Weights of a small transformer language model: untied embeddings, 3657 steps.
Each number is 500 + 40 x the weight over its row's rms, rounded and kept within 0 to 999. Layers, rows and columns count from 0. Numbers have three digits each. The size before them is the row's rms in percent of the matrix's.

# up: layer 2 MLP up, 512x128, rms 0.147, rows 405-511, columns 96-127
# down: layer 2 MLP down (transposed), 512x128, rms 0.131, rows 405-511, columns 96-127
up405 100:547516502479539527567473519530504486495504491550476428540428405443492498563475502495463543541520
down405 108:487536556482481517525499468502427455570519561540527500480479581494551477551472460569495488417470
up406 104:494520474502579500521502540544476438472529516522482477434500506565464536454564508532534570462472
down406 104:582449457505490536420540435425517454496513518504454543449533543474454537491491513516499592386496
up407 099:418554495454495493512440452518511387478488489484503495418442506500543506485463490470471535491440
down407 101:491568391496499528479574513502482571595461420511457463483498564514509530511495506524523429505451
up408 100:489497471486460483487487448481537425475537500480564445493475543491530533519494534424643517474532
down408 096:497504522513511488561470461432447583526562471474485457525502530484521502567444510512518484468495
up409 104:513473491488463450517488522515482463500505500519463519461521499456463475484578519506508589501447
down409 100:501524543521480566488432502522459470484555482451479487508550536502516475467435492452546548513556
up410 091:488519462568570518534509439488460461592524435565481534466433513563526499436474479532524449432472
down410 099:517471519521575549536456482480525512474483439505526532419530560501542531494475515552481537535498
up411 109:451464468451542563492563523458524530485516491544524554507449515477517532517522486497486467547476
down411 117:443519592521532433559506483552516476522481580451560495495528463447499574491485514555559437497456
up412 104:470496453508500481460521524477412496512471476529442490514512510483513483522483533540496505551497
down412 092:515551507536499476448467529545457443537597469510506468498525578506498477495496517447529501471491
up413 104:564580498470453515446542456554416472472485440496509501606474538478531500522496532558449472466478
down413 097:472523593539486489432542463559445503559457494536529466532436506500484500474456501539545441472492
up414 114:488511432499503520583515493521459483411486461467513530456466495494524568470480446505544542465491
down414 106:492543574508530440497545479445512464485561543341458452465490497544524504544460429463484526472525
up415 085:573567546529384453444530482583467504502501486570497537535444488496476426496477501526544410500510
down415 098:534422474429537459494512547615521502496506568450479567407478550499470496482571489476559544525572
up416 103:542459525516447414471524510512492523467456520483494474481535527436529465464490494509484418554455
down416 100:535500453519507559541508451536539470522539456484495433509398458553498535535429436494465527490495
up417 107:464487514512496563473457516474429508488522461511457395498422532419443458456426469471516470509464
down417 097:511492456473476588456511485504440499484460499415549558465502491475521533511473531503554470452471
up418 074:545481475523467424521531480500438519481551477451513494495486479512498510477522490396502562461426
down418 074:475499493381474546542449540520487496457499520460495440509484539461476464525512466520468516526510
up419 120:466494500452493445506499438473461500490480498485555529488490474471438535423495487545472468592500
down419 120:482508462499544539515482495445480452499445502459480535523568450468501541516475574560465486447518
up420 108:467447486519514510514495492451490440558526468546517451526499445468478438485531576508568530505432
down420 107:466510482512498480427519473584490527489446467447475464497479487512536487533444445500481413519408
up421 110:504473468492434461543574551524627499470513491432526459534479551471540469510543481473526487498502
down421 114:453528548464441576530477439480515452481499442476531474558443476485518572478490491481465494445491
up422 092:559416502547455511498524458532494545471485486554494471471417566466451559509522562535452512588566
down422 098:588549488534498513513470484585528539497454477466559501554564574471548470540530493477537541467514
up423 091:516525511472482579466482546468424530489480495506520476549459537510479499456545466479470510548485
down423 087:501482497500513516541477463539505490483498553465467529490560469452517456459451545467418498474595
up424 102:498437466450536544535500490458575496530505470583472512565513458469557527515492506465478480499539
down424 111:531462541533553443367509479442570528538430455475485491455466456498474509506560484544511463465569
up425 093:496539569517514533515534518520518497545538403482525528524527502380453447541465444446482517539480
down425 096:506553524445507432456498496557507527563535490555532498448514450462565503441437546479495486493449
up426 088:468451581513446490467511471495518552537453534476480565509496493437461522442521463503526479537487
down426 072:450576474475427491480438500522494430433549472519452491507515545556537458551520543448522522540541
up427 096:538563515550509468578412443495469554471554516497515485494474530533454512477459561538461415460541
down427 099:546548531479502504529474505509544521497552564520539513488561511485505529452516494505544518462531
up428 100:517425554511561509545474502489435492551528478480474501479448458424512538562520615495461472466412
down428 102:461511492488452540550537522490489505537434434521490424509514461555473497375481486491457520566505
up429 080:487474496529520536526505495469503495533533447456549513499599483512464471500558489574537439520513
down429 081:586528504436534551579457522561567447472414489533507515503426518565586493499469566423453518454465
up430 082:518568543500519526469469533431520486421527486529490476531578493488509472464540529536441454488518
down430 084:474490474511519587450591469591509467492561504489469486525476514560441460483591506504538545464514
up431 102:491510498512527456523506438494499486499563530471488490513460531493447523512553467485449531522501
down431 112:463501494499570545552468547498527493535467424481574461487522505463455434496473481409501484493458
up432 100:487456526515530541471501499458500482451532514459471506511549547470435409518500550487494530469511
down432 103:537492454433544521510556461530541498472519490536486517531520549438443540504513487426556551541530
up433 100:476536422497493490519499544493464488528489564509460427469515456506511514553539513444414485536518
down433 090:502454475402484498473527438570537525437534458479497556505489513519438490468520457498497513438482
up434 091:567475487540465456481456486488512514412462539485485403493494516543519456498462419509512401448556
down434 095:507485470515540530506462477454482428545505512485486562523457575491542501464453474522575507532462
up435 098:453491523518558562501495459478536487530401494544480530471534439495544460465433520489544504514473
down435 092:499547540565429434522524494499529552470559522464472560551556601521566518462459485477471528463536
up436 092:482431532427508529469618528597560554540499442565470513480490474501476474490505420488474542492555
down436 107:452488477520468473567535500483522496444491427414489458508432432565459523510532490562506513471498
up437 091:474458558470467520517420480567546439535516518521514508483499426544490509526455471454538505522510
down437 100:445396497435495481566516433454510526536495524523476494554509476442422460422491431532514522432501
up438 124:520526527568491412536543510477546536499477572593469467463503525494498511518462517487505472425466
down438 119:522556557463444499465481475514453576494528545548479520551484637483499472552493523401478584551522
up439 112:515504473524430512483587511476492462437461514469511481513608485483509508520559544617477539483518
down439 104:531475509554578532487540576502460509421494470495470596476587539467451511431558464587476592443597
up440 093:510523475498544452546508481474565527473459493599465526489527533469555464472456556451489425496484
down440 088:418447538544515533490448456459481489475528536430494581465456506540478500498469500488512488568485
up441 108:492520494522508472526472547508471549465545544478530440513563490503489468501453574526424543410504
down441 108:466527485540495534499440462584467529499549542499549469586551543502557472523432527523480440466579
up442 094:469538526468544473542437494516597539463435457531484439556602524541578531548511515598489449493420
down442 083:440534479419602494471576525473501510528483457498487490452461530457472463493438507489472492483502
up443 089:486405427513476495475535489515560413462491520597484547439471539546468517529529466503548497508469
down443 083:532504520445446495504442481499458598459483519481453483476495490584593456488440542443509528547518
up444 102:520427535531525525615509419514477466546539523531503535451431530441518518520522486486517486438508
down444 099:504551420413551484488495461493531537546549498485492431460487551491481469473497541557595489568475
up445 087:504488473476469449459463538524503555406505511460512500549476506497526455443489464530463521488448
down445 081:565481489506548496579568504441497487546509422487586456507391449490514519579494516540514511535542
up446 074:502453485458487495509502475529479559494532436511455483523504487513443447547502402496548453442533
down446 077:514545494525578502542548523498500497459541502522520490515494465444524580432517507500517471504493
up447 109:467547502500454496501514549584539444418516508543427480473494561536499505456524482546527488453478
down447 118:516527515496403458516500509575543548481600599536517535526494466491455480514524571501489540473495
up448 101:481508501485521490502490525518489542457448467447424468491482551456503534414520451526593506467516
down448 085:405520489516443551470491488528420508510492504492439499526521510521515545506540487539487478576421
up449 104:428467527509429518539515493459511578494543498486509420454496508483466514495514530512447468569555
down449 086:541494602516423562493543502475476514591567515448483514547466482586548526464433550486554512554503
up450 106:450519537489518562479428470546495524546488489473551490426491469474445544486509475556498467522527
down450 107:524518504521483530521537462511494462480521507479508553531536446577486470498494486456555489577478
up451 105:475511544475500572510485609565483405455471509452488498493482514411535509494512493527461501514509
down451 106:422491587483508531474498488474539439421429567557508512502517595474495440549448443469465462542495
up452 090:500407460491500481571532532487549458512477503538534477453490494435524515487515459499521503512557
down452 088:526501496557474474461463499581472547535557461535499541540495549563503576506485523529504564570466
up453 104:504507504489548474507529544484511470477508422491448491555470563531446479508444435447476549563530
down453 112:466543490425557566519452466496514507488512469558481595526490562483453553569492493419480473452456
up454 095:543476499458516534479525460537502468606578497457415531416471481460508513465534472467530493513516
down454 096:539527539543475484517486472529519582499479607485555541538498478544452544575464507490467503489464
up455 106:599498494467563496441543559507569446490564523475540482406541486533422454427510378529511448462475
down455 119:515586495552534489472474507476515536531511532542478520484515481420535582450498499520499460519506
up456 070:571429549503467495531466517441523483524506455444418487482513476521484504512526507433579406405487
down456 065:461519490473523561526506482517529495485480518501573488573527485444537504467431587473449505545487
up457 100:510438495520517564532484520477523587496551515392545536407482467495527489408532429471507478476555
down457 108:453385492471505438488494556487559497457440520549604489545522451523464586507497463533524423489517
up458 105:507475458467545476415502468448441491495472505524526510503502533466518544559438459496586535513569
down458 097:444538516505497497510587510484494552524557486517464528538501481559624454490523492453467463478557
up459 111:469501458543433523485483480490486494493463530537499527500473497468564511571522459509549530544523
down459 113:553495457509508458489503545453421506520545434486457490403412465495481476482513432514522503494584
up460 109:471453416530541504467527531499494453437537498498437537554467483505509476447467509509468540501484
down460 109:484497533558442522493515469508478521504453551525569423525503536493552481490528494421493491517510
up461 115:560523526527502571526471521551514546524498424539475476504616569537505492417482476512527471570506
down461 117:481517495458404481488454448502442480524514502566611536521441523498488513524458572490529433515543
up462 117:546441507522505494552463524418486444491485561461465500497518466437517436497541512476504520484563
down462 111:473545457485483499529532558429501470539477468490508465597484490598506433478490514569521441542473
up463 112:494458487484376448533459496513467482542495436468532448416528574533502535495546537516549512471470
down463 109:470501555495493467467508594484434499500515551508535402465487542520506459481588521475555459404552
up464 092:563562529507568417523537523551545501467531459519469521513509571485537488442471452524549499529502
down464 101:468428457501495509453545520365524522470512545506495536525506472520524547468510472510514471507535
up465 107:464494482480456567498561499535463537450430511541598512478468568421452467500581472494450507539536
down465 112:542501459458509516578506535467495501515500469582436450475496496497478517408504536529446448550493
up466 115:461483454455465496520459566492537490504542468467459432573519565512439431550484529486419425502479
down466 116:456442487431517497501446523450448564453477555555522530454560495487462492539504502491498493590499
up467 104:528472484512451485467430447550517613584462499537531521485445507503502458535458427517492510503467
down467 101:471568549534533547459492522461508433374564477453534491531539545513500468457551577444459467487458
up468 099:510480464485499475489441508509550488551485409464594465564462514460583536467538447475463567494430
down468 098:446499496530550546458465495484503507454401504465524504421454506506467450521467401494469501479581
up469 058:567580524519567465484486520522634543442473487521480574531473486472555515514458417508447550457517
down469 056:461487528535460522457513463504475543530539552494527526497534508488555514444487570522534470620521
up470 070:495501475471529422511591515492484543463466517538493465489558437518485504522504503436484426498590
down470 066:418448492480497582478426444499498494517460464568543514439524489518554534490516529510496534502438
up471 093:584549535517501445468503415522517534498528501563542562548505589496525476512519523493504515451449
down471 093:544486427502548483399495537459559489516482450437518518574507474523548413511480461554475501493455
up472 098:536487517485491524464567506488567528447508480563433501468469448540521481509519506503541432458471
down472 094:493458501538397565529473496444573499480603495454561548470531465481546522520459518492475536631492
up473 109:428466499490536488542532490529502522514462496545451516489504520472400503509508537502479509528457
down473 112:539516493488539457478431514545494532451472503414484493609444493517497492474561485545543405492531
up474 097:435482487570536456511584471471491434457521559553524495458434541524519474576503528477457548462548
down474 101:482513525451534504448523479525462548472505480563408517556542555478509532447501537511562569513514
up475 074:473459390514513512487512469501536432446527548480503501523517439445497485484469519509480468449434
down475 086:522466471449375488580501536487474523508510511510458499560480471529495535505558518447493437449509
up476 119:466556514554511450571471566462488479501543449435441488476552517472450511402507511564485506495500
down476 101:470526497421435497434445459490527494488482493496508436538443541519545544491484485541517526485558
up477 099:512531521498523460466491495461536531479433468502477433521469515512517557510505534499480543491497
down477 107:487479567551466443484481491597506428564549522537495438472479504600504419537459462471476537508534
up478 097:541489523463450498412499516470559486529508420495556475482513453526461564480447440453496451483529
down478 091:530478516506568553465492536482527513486536548458482539529566531469494479477465484484517475516541
up479 122:536499584483510558445511451492456513492474507541516445575556528498456474501475579409467437514449
down479 103:537534528519367510489524494482487461465512494495446505542559501550498528538570501399494543502445
up480 108:447476567481553550530449456487570483518607499538514432519479458448526548475524524445500545500443
down480 105:550508512502426438472448466515439510521565532457489496460398495378535505481533489496547468439488
up481 106:489465520559454565467521542478456467479539569523515473432493542456489548473499618544526497503494
down481 115:506571459523526534470527497486504463529462535508471430537569466497493538461460457501491520465459
up482 099:521486555500485514500433579492482443425520523448566540484448515484476567475452497444540489520477
down482 090:457514533517444486509507467538487557499531550504497504549473464499562457506502491445503472510518
up483 112:520546494491400496566500517462452513465507475442487473443471535439520479458539530521522546481481
down483 085:443543581519507479478471514427410552449496467462552467483469484466537543494513560461500502514497
up484 093:488536528471564471570549565458523515461491465447572427467460504428520447428542466470525478557460
down484 092:478485473538489540526474492499519512528506480506512601519498460440547437499443500463421493505481
up485 079:496389471490547559489479448469546509519450431551543583458474540452500502486477493481495530471464
down485 091:529565526527506524510500514503496465422553541545470466594560526552507415491471495451498472473564
up486 119:474543445418441468487500521507493456500535545535507481536445541494528558476465481493494503451495
down486 119:498473540526429522520502487527424545448443549594458561484519496546480568520461467500504450475534
up487 103:475553494549469485502439544491489460474468495564461464517486505492476519479471513547435520449470
down487 108:529448519505552500474503505510463547535494526460552487505500441549452541524510472492525557504535
up488 092:485501457460496545503496481516478473510573527457515488548516547526463502506458465555461451517524
down488 100:527501449466499489438521484446449491497484463466447538494495562447540500467492487479516481477501
up489 115:488559552505459538510484475533451469462499451497562560513505514462524458536539555512449502539458
down489 107:420496571536493503554497487536514511462510472489514557501497487482490489563517542507488475495458
up490 091:520440509472582496527489482534534416508565453458522447482476512502565451433480536593482492521510
down490 090:523490534496460451466447540438428496483454526567527518485465473549440567533483543459448476494471
up491 106:433569519476438499508507511509563429466447471567460486501485580475412488491508570504530543456449
down491 110:484478446533546526500498539488479462455466543501543572521509422578552470546466450453474535465494
up492 098:512500475489508456463498501462558504438486441498492503496570583401493542406537546516482585534511
down492 097:488499516439494545423456500512545594508503482494437445531493450588533515476536544492480523485530
up493 110:556518507594505464514477516539427538468516458469499492487504495543459534493538525512545478518455
down493 114:482457531497511557501453501551523482492482541491473476561534527492512485425448488504548505456525
up494 107:516608468522549535527475493488523494468495516497428530495484482495486547465479493554493501457460
down494 108:497546558500480498554513399533458513542469554504509505466496464535528518489496569473509512504452
up495 102:549503518510527479499530504475514550546462479523575485472473521580529439502530408591459496517577
down495 095:522503504469476573450511499497499475548485555467521497546531429495469501469555438550504543527563
up496 072:464453437526600539537489459520476547414512510439427520499480485472471421514520489558507535517536
down496 078:497479499459515476492447449541484555488485543482455466504501540486453507550534479450547573535495
up497 100:535491464465518417545458446497420528550517520481552474500563491446502454515590420532383552403517
down497 103:510442464440521532534496530485475498598529461441555599487517457580548539523531486556505513466562
up498 109:486522511545476486519520511501423505506544450551479571506497495458477499547489521481555509502537
down498 110:478464506483547427471528540549512511505486421472489443490506446581561592497512474461461454567565
up499 117:544546462491492463471502568539508556556502472572445514533520547437539498466504509510521487531538
down499 118:498506484478523443468499455358464453499550505545457508431488487481436525496552528492528521468566
up500 099:570465494503537523391475513490570528489505490545478450505460483498501585419533569467528492512559
down500 104:517506479526483471494494542542413546536479389516503551544543566452450415478466478493548532597504
up501 105:416566486512568498484421568508481509474482566451483442543457533445483470468508562446482565503511
down501 114:521461500491470507464503507516503471483490524484519595537386509474422499495540558487533493502498
up502 103:514494493491468484535527525433450549574418423536534499476474495526540540483464470525568497404484
down502 099:574472468490491570510455487517470499452552517431513544501582460518530497500493497438439451549536
up503 080:516513523451535475454513446546545430476528539517547452466482555519490478469438432423526488454526
down503 088:543507496469540587496413479487447538487442517491401514499507556541501535383484478448393483501495
up504 108:571513472532483497428538486505446561463496519534523451436415515536509460486489492475463538510531
down504 114:519487508522481446529478457619476508506493489533486456472494505580408461558506508421489478599496
up505 119:449500500551503562508508540521462436481502458500513446518516540508543515461534504532514453507466
down505 114:546528511535425526517544433443510504517507544536545447541544448503520487497530496554503533572510
up506 111:509516530501393480475496475513481485480504484541461418460524566484555406439569540502495541455592
down506 093:510550487555509511431483547502436568552452569488490556407582479440504481483545596441474540450541
up507 089:508448424493481511543602489538505512472565481524529504500510498469423451522497526574515492488509
down507 094:508513546465509622460455532597550504494484450481495453466436482533551474504514578540468538496474
up508 090:534558569538548444486519455466482529535585521489520423527448520505465560501498529507415480464478
down508 104:459558498550517499541505480471417467498419504483495445526535507484503487458530501478478502380526
up509 106:452533485576475522481474519506487529463455430533467497546450560414508556490538514519472465479453
down509 104:478505548515533470474419491598546516515459533566484461542497562466492539519449522502450423521495
up510 087:487512501429472425527473461511487471543553467536509438476499529500537381534513433471575543460465
down510 068:412478545495463484473465455492511591499473521521465492471468432574575586516482515476437557525490
up511 124:529425483493562518531562450504480523483583410466582427464496573518555493523446481491477507447467
down511 133:498525480517500506513424467572469459509567514565542458452439600491548496582452513555485548480510